config.toml
n_layer = 16
d_model = 320
n_head = 2
n_kv_head = 2
head_dim = 64
d_mlp = 1280
vocab_size = 10925
activation = "squared_relu"
norm = "rmsnorm"
norm_place = "pre"
norm_eps = 1e-07
positions = "rope"
rope_base = 1020.0
rope_fraction = 0.5
qk_norm = true
attn_scale = 0.22
bias = "none"
tie_embeddings = "early"
parallel_block = false
extras = ["some layers without attention", "local attention windows", "shifted keys", "gated attention", "value residuals", "hashed n-gram embeddings", "a smear gate", "an embedding shortcut", "learned residual scales", "capped logits"]
init = "trunc"
init_std_qkv = 0.0394
init_std_o = 0.011
init_std_up = 0.0394
init_std_down = 0.00349
optimizer = "adamw"
lr = 0.00138
beta1 = 0.95
beta2 = 0.95
weight_decay = 0.2
lr_head = 0.0156
grad_clip = 1.0
warmup_steps = 363
schedule = "wsd"
decay_fraction = 0.552
decay_shape = "linear"
final_lr_fraction = 0.0
batch_tokens = [32768, 65536, 98304]
seq_len = 2048
doc_mask = true
train_tokens = 464800000
steps = 7712
dataset = "wikipedia_en"
Each number is 128 + 24 x the weight over its row's rms, rounded and kept within 0 to 255. Layers, rows and columns count from 0. Numbers have three digits each. The size before them is the row's rms in percent of the matrix's.

# layer 4 attention query, 128x320, rms 0.0767, rows 99-127, columns 256-319
090:132119134161150130157163180123113166136090099103105124109154129111134121108124161151128173144100126163119089123107139157114137114145142129137145149145144110177130103160147073155149137169090151
094:110104129099134136110157114157174128144112124126134146157130126146104172163151111097124129148112124147107121092152159127131089107136165140146117123121137120154137141124127149159150123119150147
094:072142113142124143150096090098081132131107150109123138112121120146135137175093147124059096088104108089098130149130093162121129123104071143121132140135124145119085095096136162150096136117115110
112:175141192147121131098099159123161120116088112158092120090123132113134119105141109129160126105089142125103097134112114110167132117149189109126127151105092134156134117119062144150082175107148136
153:129139129128110112144104108164109122118134144103120167174170132102108145159163088131163097124110122135142095148104099115098113136134132113095125124152102122136152125094126152132124092098075152
109:153144122108134123120154119128075151120104113113128133168103160124125124099125129128104044128082114108119147065104150145123160124136073143116121146136131137122127133112167139131127153136114141
096:134103154175103122119172144147067121129119139108157147132154124107148124131125175143140136121151120133143116136078132182131097086126129102134152140142144105156141079161145139126150138135149107
090:087145112123128156096122136120122118147172129154136120104138134147157079138086158105129142174135132104165110155145184180148142131127100141120138149112196129139105101145178108141127151141127139
107:104132093095158126137129131091163159136144121116123139068157119146158183166103071165108106125088150176160086159100135129124113140142117104145120118108110152156143143140100096102080105101154111
115:151123115128140094158135045138155099066143140129135136167141084158139121130115117146134110102129102106141132134134115166139123141139079128114127123149134113107146123137124170126113112161164122
112:123116139159117124199176141128122128117152137136112157127086122098111183121109138085111137133148119115124132129130107170152156151124154156138128126110120117104098112169141098083155118107142132
076:139112160134161123114159103103082181126110135139146110152141104131135131139118118110121127104152146151194144142120102114093108111122124134147158161106152122096145106179139127141136150178160165
107:168109177137126142140115124130188126140136158133086120129165121150137139121137093124140155122139114081108101143131152122145123118115094121153131085106131140154120103138128165134112123163144124
107:078133111171142130182109139134135080193138112115116127125114110111084119144152100136092113111110133085109154151138107148178152149143106178099140110119126120106151130104089164140132096139116155
102:144106154126111105148121099134114121150130140105139116172126093154157113129131148144137115072105094119095130157095142130101082087145114111140121138141090129124145107110144115149146173165139146
092:137157120092118103156090123116135140139155109134129131144092132145119113121142116112151145116129110114130165128125125108124090102141088119136138149133113111154160166082131158094112108094155078
105:073130122174143122136102110121091178134148117134161116091119107167128131140132115101116149138119087150153155156115117085132122087123082123105133127142102156124135116125125167132167127145104095
117:076123137132140123109152109120147114132131119093127129110134150153129134135118103156178116071187107129094150152085118135107151118119116159122125167155108171144164119121130112139160102161105129
095:134123101140138146106158164100062089109088155139146102176118126122153140093121166157119124131128145159135115176131127169091136119131135137140112132120158122104121154137131121124102169168147108
098:173128146145113137134105146102108109147116105107077106142131129130177121134145151132117094114127159143147128163104070133115116103155141141137101134105122112084156118129155117142097157154106118
118:123126163103105154105142125104122164126121107136137154115123137156086123165108133095156146104127117108100107117103147116081175162123133100142116150109147126134117113122150116129119131140145133
102:144137105162130137125135099158144105173132126118151132125135106106117145138153137156106147124128144120146131134139146137134135173135142140153108115131118162075153125108082156141144074117120141
096:106148065130113126138094153141123095106102114160106141099133124077096123165145115075136081136059109114109102104152104103143157130122151164115145124095124121152086140120117144155152119120116134
095:056146106150095119146148117150049166155134119120144150181135129087138141111114190113125153129125096129106170132156077136138143148128122118102111160160132108088152157134112109123142139103118114
101:168098144131105124137134143130140137117126137111104117120125122190125141117118131164124163138167151107162133097119148105141124110148120077168110098138158136160137131152119155121123156165157135
099:079152106151104126134112110148142119102136149182115112133133122107133100139146127093100161145125168101134118129141145151129134128150132114086131111125135133093127145132131128159071128160121116
099:152127142139134130152131096082124145151133133155100107137173153168127147140097154152095126152129148151180109150098112132099090141104098106152105150139104106104127106134155093138116185174157135
103:072109152152158132065172093095137123140133147125180127099137120112105112164139100134170124135136095105132123103140116107119152127139108132132145147103120172101118101154113122133104132146108119
104:118119135135142156128143124144097119120087141107144117100090124128106162137118093126117099114108119120099131099166134182124117039116203136167117113150153123096128128098101144125107118117105129
# layer 4 attention key, 128x320, rms 0.0765, rows 99-127, columns 256-319
116:142182129116161120109134161115139135180161105152138104103149131138139131131124068126134148137113149108132127110124078109147139116088136148103143141121125138159106124163116137137140143109086066
112:092138157151129093140159124126132152163125141121086128116097119130122131097166108175091127157143102117112149127090136120116131114143118122124138130133129142096180120093108137114105134134104157
091:121126126123155132120117136140116125118157127109134102195141112117117148125117115132127134132152148122125147166129101135140092161120141104089087105131150127093082166168134107098172148158141137
095:193112125180103101138109168153146110150137128143075137175154117116145138120167153040168159097131088067100132100127126151120095137129143111121140116142112098166149156131154113102141096121127174
073:149145113142130092102113173164133131108130120156171099121121126134154083132143113113105102103111111129102131137119131091127128153096132161116134135126106115117119110129106110096108110083114103
109:097159102109112117123097104164147083141154083107132080118080127123093113110140126102150124124110106138148161119148120123121109089105104147091116166089154109121107133122129100136116127130116153
093:182101089165101142156160141115127151106152122146116147134127146118137155152127150153112119099119134162095119129114139113133129142155162147172178114155113119133085101146116133109127133124135119
108:082120138135145185080123162091141161088116150125155125105151145112137114096070118178103113193098125146133136151106127140147144108150152146090170134098144133128133078093112144143152146139091073
089:166107101134153088128123155169128107143131110130137087124148108133110103124132136145116134134151165137119100114118132093122159143101126123032126100136104091125122141117108097127163159123132161
109:164137079127121121150134109125108115100147131134118169155126094167138131117149146120148123120091144163099114143138161134129120129144112107125114156195097111098107165103145137131151134130138207
101:122117100162118149107139118131103133142106089109106159141122155126148132143109112150136112083120120144128080119127171100159148103130171112144157153138104119151087083095133089143184076094147111
101:089112066143138117101125140088136146169095159154144134090132149123122115129117116188103122102136120154160128169126154145164103077107125147145137114110120148137116125109112110129125087128169107
102:137129135127153096124098118141136124109137137122104175130140165166158124082142160100139114087165077130080103088129120138157072126145131124135142127139132172168144160094116168115161116103134094
096:110129115179138126138114114150125116130119164153145138158146099092100142120171148123112141114150130145102170154150089159120114158145120087111039138105191155120148153113110126136159135130113147
113:104151081119101106159111097118116127135157080160115114169171172170178137156147100138155139130094072081117131118114067163120109110146142137125126141131136104140133171121146131146128134160108159
113:140140112129111126166158087175117106115155127111145152134070150113124120101126130123149116126094137113094130093112130159124121125146117111118101115141126135146132149119122134163140107127124116
114:122157151122167131117119149141125152087115158121125071085101120081144132184083123156108122126119149146141109137117169121152115190132097106115090069145110149089088169132108116150136135144125094
103:120166157092113128132112099128106094098119126080116162131152084130198160122129109142125146109067159133134132104138140125097131132106115104137141151126099157163123139135110115109116125145119164
118:115126154124139143090145147100153169154179160142122090090126152159120112129114141137111143155169140164143117119142099113161103098125140118159118181114176143118107088107143112143078144134131101
097:097138128113107126140089113140161104122107168110108105117136114077164128133150113094107147142169165141128133113151158151123117118126147137150107112104128114163170085127084108125105141136122163
107:114127127145096127113149109115100066149095130107119085120143161156140112103131102126123124139122123098141136105086154146100133133122096099104128124112151127094145125145152126174091132147122100
109:097142154128136102170098108126121107145135131133125171130128117104105130111138115147130121139110150128074155125163121118118142165114095147111084102150105167104136134151126122134127132093119186
107:130165153133119133083136101167128117066121158129123130186113105089156165089130148110141113084092131049132133125140142116148143135153114106100116117144134120133129118127120160106144118117136148
087:123159087152104122142143068135102092179142127135116114128080101151115165132121119137119087116111176134119182152138138125138159126117131111155130130154127126107110096166142057173100131150123130
114:130109117136109130159171151096145139117125138134114101106142142124107097163065162130109143099161109188121103105156160135126109129128091133123113093151132130131090141137137189095151106113152115
096:136133105156117117118123172108165130100089139166100176108187118099112073108145138113141119181121124130114150131152117145125153077147168183130148144115116130153088151112051125123076151124122148
117:131139123110111156109122075104133142173083163111133116129147146136163183142124100147137136113151136136136127161091103116129106127132142141135156138149093125120146097136150142137118134111150111
097:073091162108153096172116080129157095150129136165127139112140134126096152143093139147116100121080142146160142184147127126097109138140098115108122109079145114075122128089078142111120143139107129
106:122139134168134130090067111133102116144127119135090150178110039090122160092162129103118122163128112092086122115154105151108136125113157130151098127083128168085168135137100129090148125146130168
# layer 4 attention value, 128x320, rms 0.0688, rows 64-127, columns 256-319
112:047119119110092160122142138151124149133161162144140150090105125138127125151134124133116126142150127089112101165147127126098123118131128171154141114131171131147116094186126150110134102094118099
112:126095185063095152121162102134146112152224086166129118129108144153124090163139119127090122169138147122164142113112129131171089134134100161149143105125144132146091120151161132110110120139118136
109:133130110101133074111109173121138167137093105142153122146072143188095128157132092103107126099118088125089084119101165104140124088113119120116140152109142149139121117120125128136120124131117146
099:108147132102116151119122130126128172119114171123143130108132135126122135127137125119086133128156135126084098117168125118138143134129123116123123075111156137160137127143155110121168094118127124
121:168114131140145146143132111115130093132117135122118125164186114147153130094113101129116140091096125100108133129072129142151133100143127131120140151145129149172099164097088100147138123135141121
116:067152205103106146131120136125144172097138129154164140140131120135136096105122142123141108166174134145091065129138101095132106163127128131125113123124130145083141112157121137150106136125110132
112:162102135140117136166170107119113131098078111130155139123065126114171063119136126160100118157115139124137149163113131137105151117133148121146130133126142110107172122131104143104112127149137132
116:190152159119115138160109132122121133130168104124104120129056127144139135153117153131073152102100158133100128128151103106101124108122134111162119129115105109158115090134115086133116131093137141
110:211127118162128094127112120124110167153130090133096135124132130119122139162148134139105142087098115104146085119175152135119145177137105123115133092135127095100099137085162151106149128181116126
103:131135109086127123142125126126160114133099101149116104123107133142115090096143106130139127070163113119134125172153147169144120130135141111118151127123150098134127121126102100205125125185131123
104:130094192124125138115159095116146156139154111105131131147095122123083137163138151153136112131090144116127142175107139129067130111130135076141162116139092113154144099152163120115147126115129126
116:165131133162143138109120114114153120127141193144130124133074099130148107116134088204103118151112122128160093136102121114164137146131098139124139100098129143121111142134102110151150104133141129
118:121109127115135162101099145124132126165152123123125136118129108159098160126108176100093116147112127104131103089114143155135120125134108082148139115140136154171072103111102111133160122127122117
097:130109155102117110140143115123144120098146114150150108137144133135084133137136145110126143143116121110151132155136090116112129112132129097122124134134101136108130103108148126138052131148110143
110:109137178117150126126142120106170154122106132128103113133147097138116106147118119149119145110120099128116105157127150148151114132132119084113155150134100130109108096069126132165110140183117123
108:108096171163117146138153112137146105143163103132142153152110093096170132194117129097127134120131152134107203122134120118129144141145125170133109115171101167128134107144141118119131120061139145
121:153145119122140120109153118115141134125182169109107125129137126112102120120114097159143111133189145125156170137113101130197106110140093174139131116125083156115148143128080121113134132115130131
109:114130126133139129115120133129119158110108166142098146101171144143140137027111161137114117120150060132113096110145142115126130134126130106117120123128171113118089130136158151049127129153125115
105:138118113086145133080124124131118145145122103134120134107126134107106155155132153106141132148190123112092106147209149172120128107143130069141120112131132104135145089130120131147088134120106116
107:090124125170135142127141114134128128121123092113177140156152142114109116124130127102157150135112146123158128101123137139142131100131129089120123134164118089141126105146194123103145092132117113
114:133095129105119126153123120132168133127088115135183123128112121161161079125123155165096106136107130108150091134133148160116115111123110145144128104168139136133091107165124091121117124093143149
112:095131140175112092134112126149148078152075108122120116112132113147139135129119109146086140122121103142117120118164111116106122089126103138145142143110097148110111113069107127154099129147105124
103:120159092153127098102111120125130158109109160158115118142084116159109136116120159147111152175122116081160130120120135147145106105128132131132124133136117151086120092140099131132107149131117109
116:078137091121120123156115115113081161128112136142154144159121136100054139121123126138133169098115133114144122126128118146117144120133102128178152114154112139118141090134107120157196133141152127
114:144123123093110118153116109146188111138119115127147131144158128170185123160134134092125131089122128164073144141118115124114131109128113126131132117119147152133134165140038144127109100083146132
112:123153116143149142071115144130090162115120185111132135163206107078105190095128120138130121187113134118124084103132135135136146148132152102102102138140110139124132090127159127112134129088122120
107:113140109126111103135102120108097139115058105144191144106159142128081133201092146095107118139151129123098119157181143148165131119126136173147119122161114150131113128123088123123116137117123115
105:136150152157094160118108131145149165101130128139153114093136119134196112160117120115146130113136101126151140094103102071113095129136090137124108128118141137093092124179114129129109148085134119
111:154159180133131135154140131131220132123145119102100132118118149153089137110127106181169115132197121149164104188146114144153138099129142118117107132112142093096101114114181166110132143156133139
120:129108090159114099127112119106125101105159105142149130123160133129139125130123115134093135137168117125120157159161116142101125156132131189127140104158156104086123153137115138150121134137129125
112:150126079087116135101117139119119156148118075114147141106130154134139142058123119185166115126150098141114108133144136144114117127129131150124120094133135111137122106136137154136184107082107131
108:116098117103115117100115123131122163092117139160121115151141156148153116145129154179203126134081126117164108117137140125105125128136131063139137135159074113081138172160117127146128143139122129
102:114131110091110121145115171118129108108115135115143165119127092138132144142134152079073117115118128130134147135121133141101145173127134137157147151125138095089111123185110126096153140109131150
118:084141156154149145146176095108148101133116134135088107135156142123088114109128103166125143164115147106178171155150138159160113128126134087111136110145141119137122096135144126171116133133116112
115:105088112144149107101116105141101176138117144118151145122115138085122162103122130116120125098124140126134070157129161126111124133130124108146140110144126100108095194116106114078152121155126139
113:141106062162149133121148128115076152117084105123124115120129118089150100087137117114136120103123112109198137124190154133132120107135106120116131132108118124126160146111135127107092114151116110
108:107124139114088116117139100127141144115116143141136127116146113137071096153109100114126129155157122129093215156110100133145111119125103152142128114165115156166164119133088113154107134124135123
113:161159102078115142106149155124119111119116111141121111146100130172129111073144133119092113185145128107130110130142148134156148124121149146114134128125132147109133118125114145083137127179142124
089:102146135102111120110151156127096125159111131086146116160168127174162154123122091115163095104108120159122123134102115091117124133115128115117135153091140145128136131140119138096079156134151138
107:112140147120109126110127124116111107110153169099139128143166130145081143124107192125177143074178140161099113084123133130123111158112102090113136144125125136120137171162131156104113142195129142
117:161138121124127118179139129127115121137077109119167138088118136129135098137113171150097131153100113119147130154146106128092131077125128176134091152121142144128072106069144121105077121103112125
113:128144077128142101126143138128136090150133112129133139128063102150146128115138125110116126122147134115123130103123143134129138123131121143129174161118166084112133172143125129128133099149121103
107:158130094134148083122104153161130096139141138126133123162125117174109160207140083094142144094136146134129169103151100109144149127138171118114120197100122139094112155086102150141103129131132124
111:150132118110118120156132149108102144089083119150135138149089107131098086131124107107134119146130134140095114137123115141160126163138116227111144122146093155128160118182090127160138125134123159
119:103106065129127138155130114111115102129140128136139117119126124148147141155140147107137136093139111176144121180124167114139109136128114103154117115138169161100146106126140135154087119178147144
106:105123098142120146125133144147182101149130151098134140097134118117190145071136131138120134099132125140171148121158116149079124116127147149143146148129153106138141110107136119146104116133134124
101:145135139108102126116135120127090126091135095182105129144136117169156144099135149069132140098128121092117161064144160132105130137131157085110149127159160138148138152146119133132092136105137110
105:157144169215127138158163140141140100104108140088177130133143120132159114058146073130156124139113134115144121116117153132102134113138129102120127170125121128143161108141119113141131135144142148
112:144089173112136126118124131125164094128170136127105130122092133141150151148124119120203113076167104166080178151091109117135159126138163161161127128118091122140132136147106154153127143117133132
109:107101142112098138147133135107097112104082141112116121136122131126108151122111158148170104132143115141130064198138137136096104106130153151107113115140110137126122106186128133150083137151115136
117:091162131127132113174109133117136098101159137097082126110165108147125140087135102147144120113143118140128126129132122151101116114127144168107146156097114129143114120072127134108100143060142099
108:138109195085142149120098114130130082168091115141124141086109134149069125119102070079135099095174121126108151138145143138147128105132110174111124101143113145145099165086135154136134119115136124
113:196141075142143129080074146131125136132089153114145121122138099134163140144119129087124119139124165119118126084101132119130120137128115112096120120134150132129152195097070136123111122129138110
117:125084083156112094120128157116116101158114118130123139148122089148180162154124106132130140073130090090089170182182159144151137100120160143138151138147128102125127193118146158090084111186129117
115:121122135103142112112137113135122147123140081147132112174112137100153119103133124130109111106141125132082138059147117133155114098131106105116158125120152103149140172132161098128106100192113135
105:115111164139134142104134117131090096145150124131122124170111085100138166115143093091121124159123113107139124129108161156107129096133126110107153172143092111135132172094137111134132109121133120
099:152123117123138149107119136120193131099147112170128143108137127155132143119115142103122093081153130123153098137145139124116124094136120137083113102134137114139077084141130142111148098101122118
111:103141110161122107136141118128114089127138128135110126146136141114123136115119158129110167134095142129127086123086132148139117098129124159137142158118128092124089135100116116129093126150133117
107:181102171160119157130124124113154113117058126146143140095121136129160103153125116152124127112087119131107133159033156112083117168118114112147115115130136117114131082113137148169116127129142133
120:100138126061154132122084098116085136147123088123183134132139152101113140125117109142144148181147116125167108080150126140096107091129102117137139154130141120095120167177102105166124133113132124
109:135104103121114129148110119138164138126094111149136113175133109158135111110132138143126101134177123125129132167157097119118117126128149155114116098111167142097115118146083161162147123108124127
111:159117174127163140119096136142048131139106104124102109108148167095159131100129135110134147135061131143141080075086142122122116149118118106133118162115100115083102154079120133082101134078161107
112:123130073173108126148140098146099144116105176108133114140165138115174126086144108201155115138120124136153095162140094119133102146133145153160111111111160139079132089131115128161096125129122149
100:111138105109141153086145107129096139133120169131125118155156155104148129088123122171173133161141135091159173105122101109168122146130150097162110149122144112099159161136107149149110138122121137
# layer 4 attention output (transposed), 128x320, rms 0.0734, rows 64-127, columns 256-319
112:089221138097132138188159150114116171128145163146106139114124133160102136074162161111084112148103125069136139136140123093173118191107127087108117141154135139140139130115154134133112161116086119
117:153149119145120135105138151120141109095136135162149174128146103141129124129143069130085076112162157111127131151116156095132081111117123077157133133110146137154096145122132148135120103129174128
111:153137121101142130116125138097108116122122136130118095174128122113089133117147146103128170162151101071138119133123125186145173128139115130153155132083126106138107139174111127159148157157099119
102:105197145137116133149109119167133173152157132128085163113114119094143136118137151110086109142129096125129141118106099134116121147148141102134071108153173126137125117121139170146157166114124148
100:099132120127165101141110144146100130094142128132137149079121122105141125135107104115105129125102110143157119152145118135107179140155133116107143111141136150093102100109137120132108090112135152
109:097197133137098138154158105121118136107090180117096115124140108120143128127136184122108073134168084123136152155123110160149115144105119106102127141172137107118157142176114158131088154158105152
121:168103152113162133106180102088151104122095100089140116101153134133122124120100146181128082142132116172065130128105108121122113099137111105109154143094151140098126120087094118101128148141116129
113:150132109123096166111139203089094188139141131097160105136143180101150150138114165116114120178146148131071124141142088156062130160126143132124083111124154129123143110128134127106122155136118151
106:142115088138116107122141155111117138148147130125130157153125127113111104136167125120164145135122146130147116111110141120153126154107139132087099163155146119103106105131162159164105141131159108
103:134155139056141141136111126118126137097156133098130144133081114159121129144136146134136122141117118081109125151121083123123109134114138117130140115078118099119123149099103112097106131148138155
108:118110168153112116082145126121119129116116127139153098122144139149133144150120122126091114136105156146085144127123144140109173150128175082117096131174129135147123114137111146077131131127117112
116:144121122127145094197131129129088144148117118144105112120116103119106118107125150151135132166129149135144129161097112126131133130129133099059136114110140087098115146112147161152119143170150152
114:132096123137129105157097170110128141132123132132142133111136142088112146140085137143123145119116189150083129134145157151047138172149128149157157133117122112116177141114126126150123179139120172
094:137136114114110127115101126087133108153081144171134102128143127121120139096133146116136114152116172143120117143114136163125134158150139101161151111124159115144177121122146133091144132162123131
116:120125146130127101149120067085112104095134155152124086132115085158134120132137115128140130155136133128158123131127141190119140112131148113182169135141098117100081118126100118167127107143111153
104:145156118138111130125133106103147130137053095128097088111152109104141148166112091138120096101109149171127141090101143118115161148155140138103118112129143163128121121130134121133125111123151179
115:124100137094116109149134104173116136153111116141146164124173114134130155124127105131142114146124146168089161140147152100131066128154152142091113127167110140172150108123131139136136113154170088
101:084133132146096111162136137122150113150127129075104070146121097155108095135105123133164143146137083136147157131136126154141112118162108154131089135145125140114084140142153148161109163122114152
104:133123123085112119081148094143106133177132165124120178113125132138135155115156119125109120161125161127111135131156094102104124155147118124166115106137157129130181121096117133120079096108127113
110:069152121193135168132117144117119100128094140119124123099138169122135108126119159134092137073188098166145136097140128112135157120156143111108119140138117145123127129129159140174121086127135111
114:166132107105105104177098089129099131077119135111138107106162135132140088132105158129111121086126139110132158156080135132101131123114145165147143133090147167089110111166127126156131089158152163
112:137183091116163095147144104135107152070107125147115136125135123127156078116123152107092156119099135151126096123163080167143150127123103170166148108067103131086123125084089108125145099111113156
108:148114135097112123186113134131167152134113147131129121134122122149103129136154133096095163148135121080085117118165125156147104141154141104121153126134093114116139137143148118142118111149124130
109:134136153086082133144099142118140135151127132137121136137121138140146157117050143145142132142083140105074123113106135131119110155138164143158148112123128111114156102090160154099172170142171135
110:125172112102133075159153113186119121122135113130132141094128144129144121146092115153073186102133107124097151137159143102062166149119129096111098097135138114114126132130103146083142093092107112
112:118160146158091131164084063167126134154087118113138134112124108138151155156127100115134131134149109195147136127099092178110148134130140123162130152127148143118119119113138133156111143111118146
096:147158133125107176134125128095148130116128157133124110113146157109107117104138112161127081138070102124116115143144099127136134156151132155118160092152141096123180154134086141136155092125125128
111:181196129152171129145130094152129153133139089113118104146146091109163096120115129118110135149129144107143128163119109152110069148157114140158049098129121106142105128152125127155167106149113121
108:066108125120085122123134156167124109147114132099163202151076146136130070122131080143109108145148100164151160158166104113118101094113126127135107175111187125103082115150148122144148154151104114
098:145146088125119097128097110119112124069145142145146139154128141141122131141192116092140133098120132121103100117137093101164146154104118134127135137142129126127129139106168153096137148064159158
107:126084154099113114119112150179076126156119089117134116159142150109107125137161143132113109153181144120120137106138130111137166151125147159129106099150123134139113117152107104126134115105074100
099:105155111151116132109147151148128130131120118131121112111123109114125091115086189132113175141113066097113124125143148161138088153128151152154123119119117129095130128169116123136114146129121113
101:113186122095100097152082164138132125103161149129139132106162135136121113123119139137122106124120132145122066115110095147045166149137141111108129134097114103124131129123110151165113196129183115
116:091116158135117149173107106111144117149091136134159121103131138146132138130125133119139131143159139140128164154122148103167088130137147110092140160171121158113114115130138144112137117147144141
120:117138138141126122134107084110128128132135119104113166081139076108144111104139115144128163132114087136137130128112148138126103133116112166148109098125134146115151119132138127137136176103143162
106:170131127154169118095151138123126094157124111105107176133171138125151064114127145147148100136132077141164117111111142150129093106143141137140128145100140124139137116086116105090079104164153098
100:113184110164102147150110137126134118126132127131111117104134102137129120147110102115101118107145135113122101170175097114141091146153102136132109081145079126126100132114149144124158107109141123
111:116067164103143152134138170112152138147108112124147181115107127147095128114128137125181097147127151126091126183129119124175109127130051135130167166147161131080145125112109115161154185190117124
095:097113158138129098127127133142138145117122148133129116151140120167109125123143126087143152133128096127149110129138158164126133110127128119136142173148175145130125146156109116118121085160069154
104:070078164155097087093106108147113089136108169137137107164139093156130111155125112102122142107125125156121089107149160140106182111126141143105173137149088119149160115153119199131111109111119087
109:150122105130132113197118151171147117107098085168114144041128157111132138117092116135131097105142107144140158138117104085102110074157103117102099078062135127081139141146136113135129139165114118
114:096078130098131110091143145159106163131143100113146129131139159157081131125149162139114115116099144102127132147148130109138138151137151136099125097142091137151119127149115120134129144125095106
108:085149122086165152130124153128152157136113135156149176125107104157125157083102087114124164144120114103117150118130181101138139119150101099143163138095139101097143134168119139092133088153096074
120:151141116092116134134130105172144106130143119114128135100123130101123154169090160139168121127133082094111076154105118168139117106098145132097140103126095135147137124149093116145137139121141150
117:116098154122114103127129168092151115139090141117116105169125152124097108152126095148160151120092115141094125095150185114117099128111116153158136141126118140146122138124153148114149137123111131
099:139168114097125120134088097136136190161130153122166142127152131148159105134129122133145102071088168148142115122120117134124148120106150123142153129132126126162138132060121092102117144088162131
098:129110151107107189105153131083137154135148160086135094139126114136135134136119109117129137123070167105072127146136132115119127163173133138066142107147146124151172153082126159126121103080144116
104:135119138113140152183146084102143114197159102130148131091121120163150082091151168132179123116106126148111122140125121110135144102124105092149122139121118094137122145094146123124144130123122125
106:091112161082119155126147170141109142124109127121103090163085091106112153082125166137102118134099109130121120119153144125122125159143112126158121073125171137114158147151118107120150134168088111
103:121089129091090124129135137167146122149141137083156082119168128114115100154133105135139129141104113131117081122123128166140101131129140142178095086123109138135152078110131115127120131133102161
108:113169124093114096157106158151150136138174121129106119120142135175176107102132146106105135131122102149144119138129145142096106122134161097153143112122144124165120141133128143069115141122132137
108:094094131113131124138127154153115099167115144110122153132125155131128130097097100118101104127085143086152122122129119097079146156171097136125096117150142112120129118115084150158147120133132163
110:141109092137108100114094138146126157153118129092124116123148123111127150156089120066105133113165083108138194106147108134093145139130122130096132121148090130131109125127119149094119102120119093
118:095092142147148094150143133101155118146100146135108121130131117174113136091193126135103129175112091103166085114113169110146161133134106132119160160173137095109128140119140127071088119111114116
115:121096102151157119086132119124127137108087125119118175192129118137130149144147113149116081096126128135131163138118086133150138092059171132162134111079151165108093136111133133108160126123167151
100:083100105145128146090175141141138150152156144103095138127168093179147143157125098143124134094133119136127126154122113083150117125135144104185150141060078134151098125108130131131115148102166132
085:138152139123123132119131182121107130177143136091118121169112125109113089104111095152097098146079143143153153124152093122077111167184139136132089112126177134120120113112157130156144128154115127
113:120124103125128151137136136122136137094166122092171132140136132143087170147119104123139157114126138122133104140141094123155089134124122099156177079118102119121121134143152133108121127121130063
118:150098166141102110133106101078118111125100141113135072118144080128114101097074153135146090157115082124090108097085135105111121137146110091106138074196128113091121110101115123150130117142121165
118:126127157082117128100122140193105135125122116104129130129143165113138170104085157084079153120134117112122135141109102122095153136159171120170166108125111120112148144127066111071125152154103134
106:146170140120164110173143085180139113053106130123148162140114117139127134125141137148049122138139128114093122136162127141115126151113111168116130135128153125122129142137115162075125105128097137
111:192122121126179119128148149145114164103138115097108125101140083124128120130099131110151174133133092110147147106095165160137095132123108114189112140120135125109099124132117086139088128145134143
090:137135106135168110181119103163124167106131133183141141118109151104126078131173118136128121124089098105121122106136122140197134107068144124171117113127143141116106114110128110089141123098113159
111:108122155126167175118137119149180135126074118157125134154089111133101147145119140142142106159161064126107148077137121156185118126136098126114153113141133141135133195096101148099092129147079100
# layer 4 MLP up, 1280x320, rms 0.079, rows 0-13, columns 256-319
104:126118128081134102066127161071140134127125104115141101151133109141180116132119178148145119095138137101116140145125130122155136123130161125082157124089142128100155105151147068149155120115128082
101:159107090129170161125146137125080122150118143144129116107156129128099067127134161143148102116138135172115191119142131138142136105128109111110194134077086129108168117130096137154113116155126121
097:152122139120134122131128105138147128167148120155130114158168139093111132123120180114123191166137121137065123137116116125135153110141089133137108133121132108098147130119125169129120135133124121
096:155131116085133150140147136113090088120134159126138140061157147082148131117101099170080102147107206161144130147127116123118115134129145133158129149102143128128116115150151117116095125107137152
110:126148113076149133128156116145136113105125133142112107113128121131171123079141149091098110143119146129135119123161171103108162150145141096109144116109150147153103111117122071100145139160151134
103:157117078112116157148123117135135138148137104153176140122160126132136119096055141161164143099140158148125151137147160098132145111224136129133113109088154130114148104100141137132126182154123128
095:127134133154138110146125156091105155107154163110171136141127121170110124150102161130100097138125175166104130135168119117162127154171130160145160131096098113155145111150133127099088141076126103
097:103110097141113155125100162101141111158145095132138108109127157087120153131123123136150161144153124159131085147152176146121157083147146132155117128126115106096102114126095097124105116121138114
095:088124124088183168163161122103146141140133129178156101100099149124108127114116165136075194148140134149113112139124128106113125091126122126143097135102105106135129119141149113098101147136164093
094:102075132105124144163153106111177160142132133111115153123125165168124105118092141155155139104143164174117158169124138090158136101159102127118124129123116124189092128158123116132116164146129100
097:140119130142137163092157125141131112165100139118139082163149129099139103165101115146137141101129191173149133157125141062111099073132115136145150127143122112104114131164155126150162132147145143
043:113108144137145164118137129106138120137130111134137089121173155127103130101101123137075146112137163160119107164148147123103155126159169157137149128089125133149101147152123104113123118157149132
052:122113143139129164119146128070116130166093120118160102121139154141129099143107148141111138133116138153126138149116150057123162107163154127124142180099098105132116127125102139094118129127148102
096:095134114109111116119100145136148092087100098177159106134116125152133116110126118163148159154159111110131146106172163152125163121160116142111136121137108079160134124104118130100140124163162065
# layer 4 MLP down (transposed), 1280x320, rms 0.0736, rows 0-13, columns 256-319
102:101140125104124150132125097136156153152127131129134098143146067143169110130142091093167124130068111118121134147101163092122107139092124105150110143073098113116121140138127110119158110118127157
104:110164099118132161137123106109175152162142141128114165105139125118182105115101102115182139151124055145162113142153097097110119125074154101110137097106092127113133139085125138111169112123116127
099:100147135098096131109180151133097130162140133107132130141147107119124108135092117118102145156062154157117109093084078126144147132105116106124114085102142178108115140125091129140139119133066134
095:100101108156097149110115139140113119129129102164123147101092142180145183155114139133115144114154122109129120105133147116119134123118156126145085148124130173107122111119188128160138110123174126
108:112173122111149131160139097159147105094122137132138129165119118137119117147158143078112133168131193163151135127159150139127078104146132151137113111165154127207119109088073150148119129114116139
104:119129141124149114175141076166139096101112126141124116105152115151159114155131152126163072103112132129158130130153134155110111146065178094129156144097120117137107132199120133146157114117069129
101:111174148161153106139142117068146145173145119151137135143116111105143150123072114152106150108123148128103125117133172118171135141108139135130130157134153165104133092122132150103153135118055164
099:135129152126112147161123129109130106169128122119116145177099134158139172144145064086114156160125133154147129169143106155104185128129134147154102117150133155092123159112063108134077144131116115
099:091127111142140162121102145149171133149189126111154135124162103144142139138102123111129116132100141139168075144163120109132118103156093160109137097156108158158124137133138110144135120138135136
102:150141152111098107135130086133144138138138132172111137156078133149153131090142128131144113130143132101177122130137164124093148137136103079125102147152113133141115139103112094170153121163105105
100:120138145144113092129116116129163114119142119139111118088150111106140153128123139137152136146097133067117133128086077092192108135106101131123184143150105138118114150130155123137116125118100164
042:115136140139152142185121097130089139139137122204124108131132119160144131146149104131116113126178165128085181123121127114108114120122131131138148123143117108122115117201166123149150099120158089
042:129112141142125102146115137142107093163137124141131107172125143162119096149104110151116127124055116122136123122136102110114142114138178119162120171134116127092146175083092148112123124122124112
095:096122113121138145151151097131099116127112174145120126130157088100147136120152116115141128156174152128149144143098107138101148156182153116083126107042170144151095144137120128142141127115135120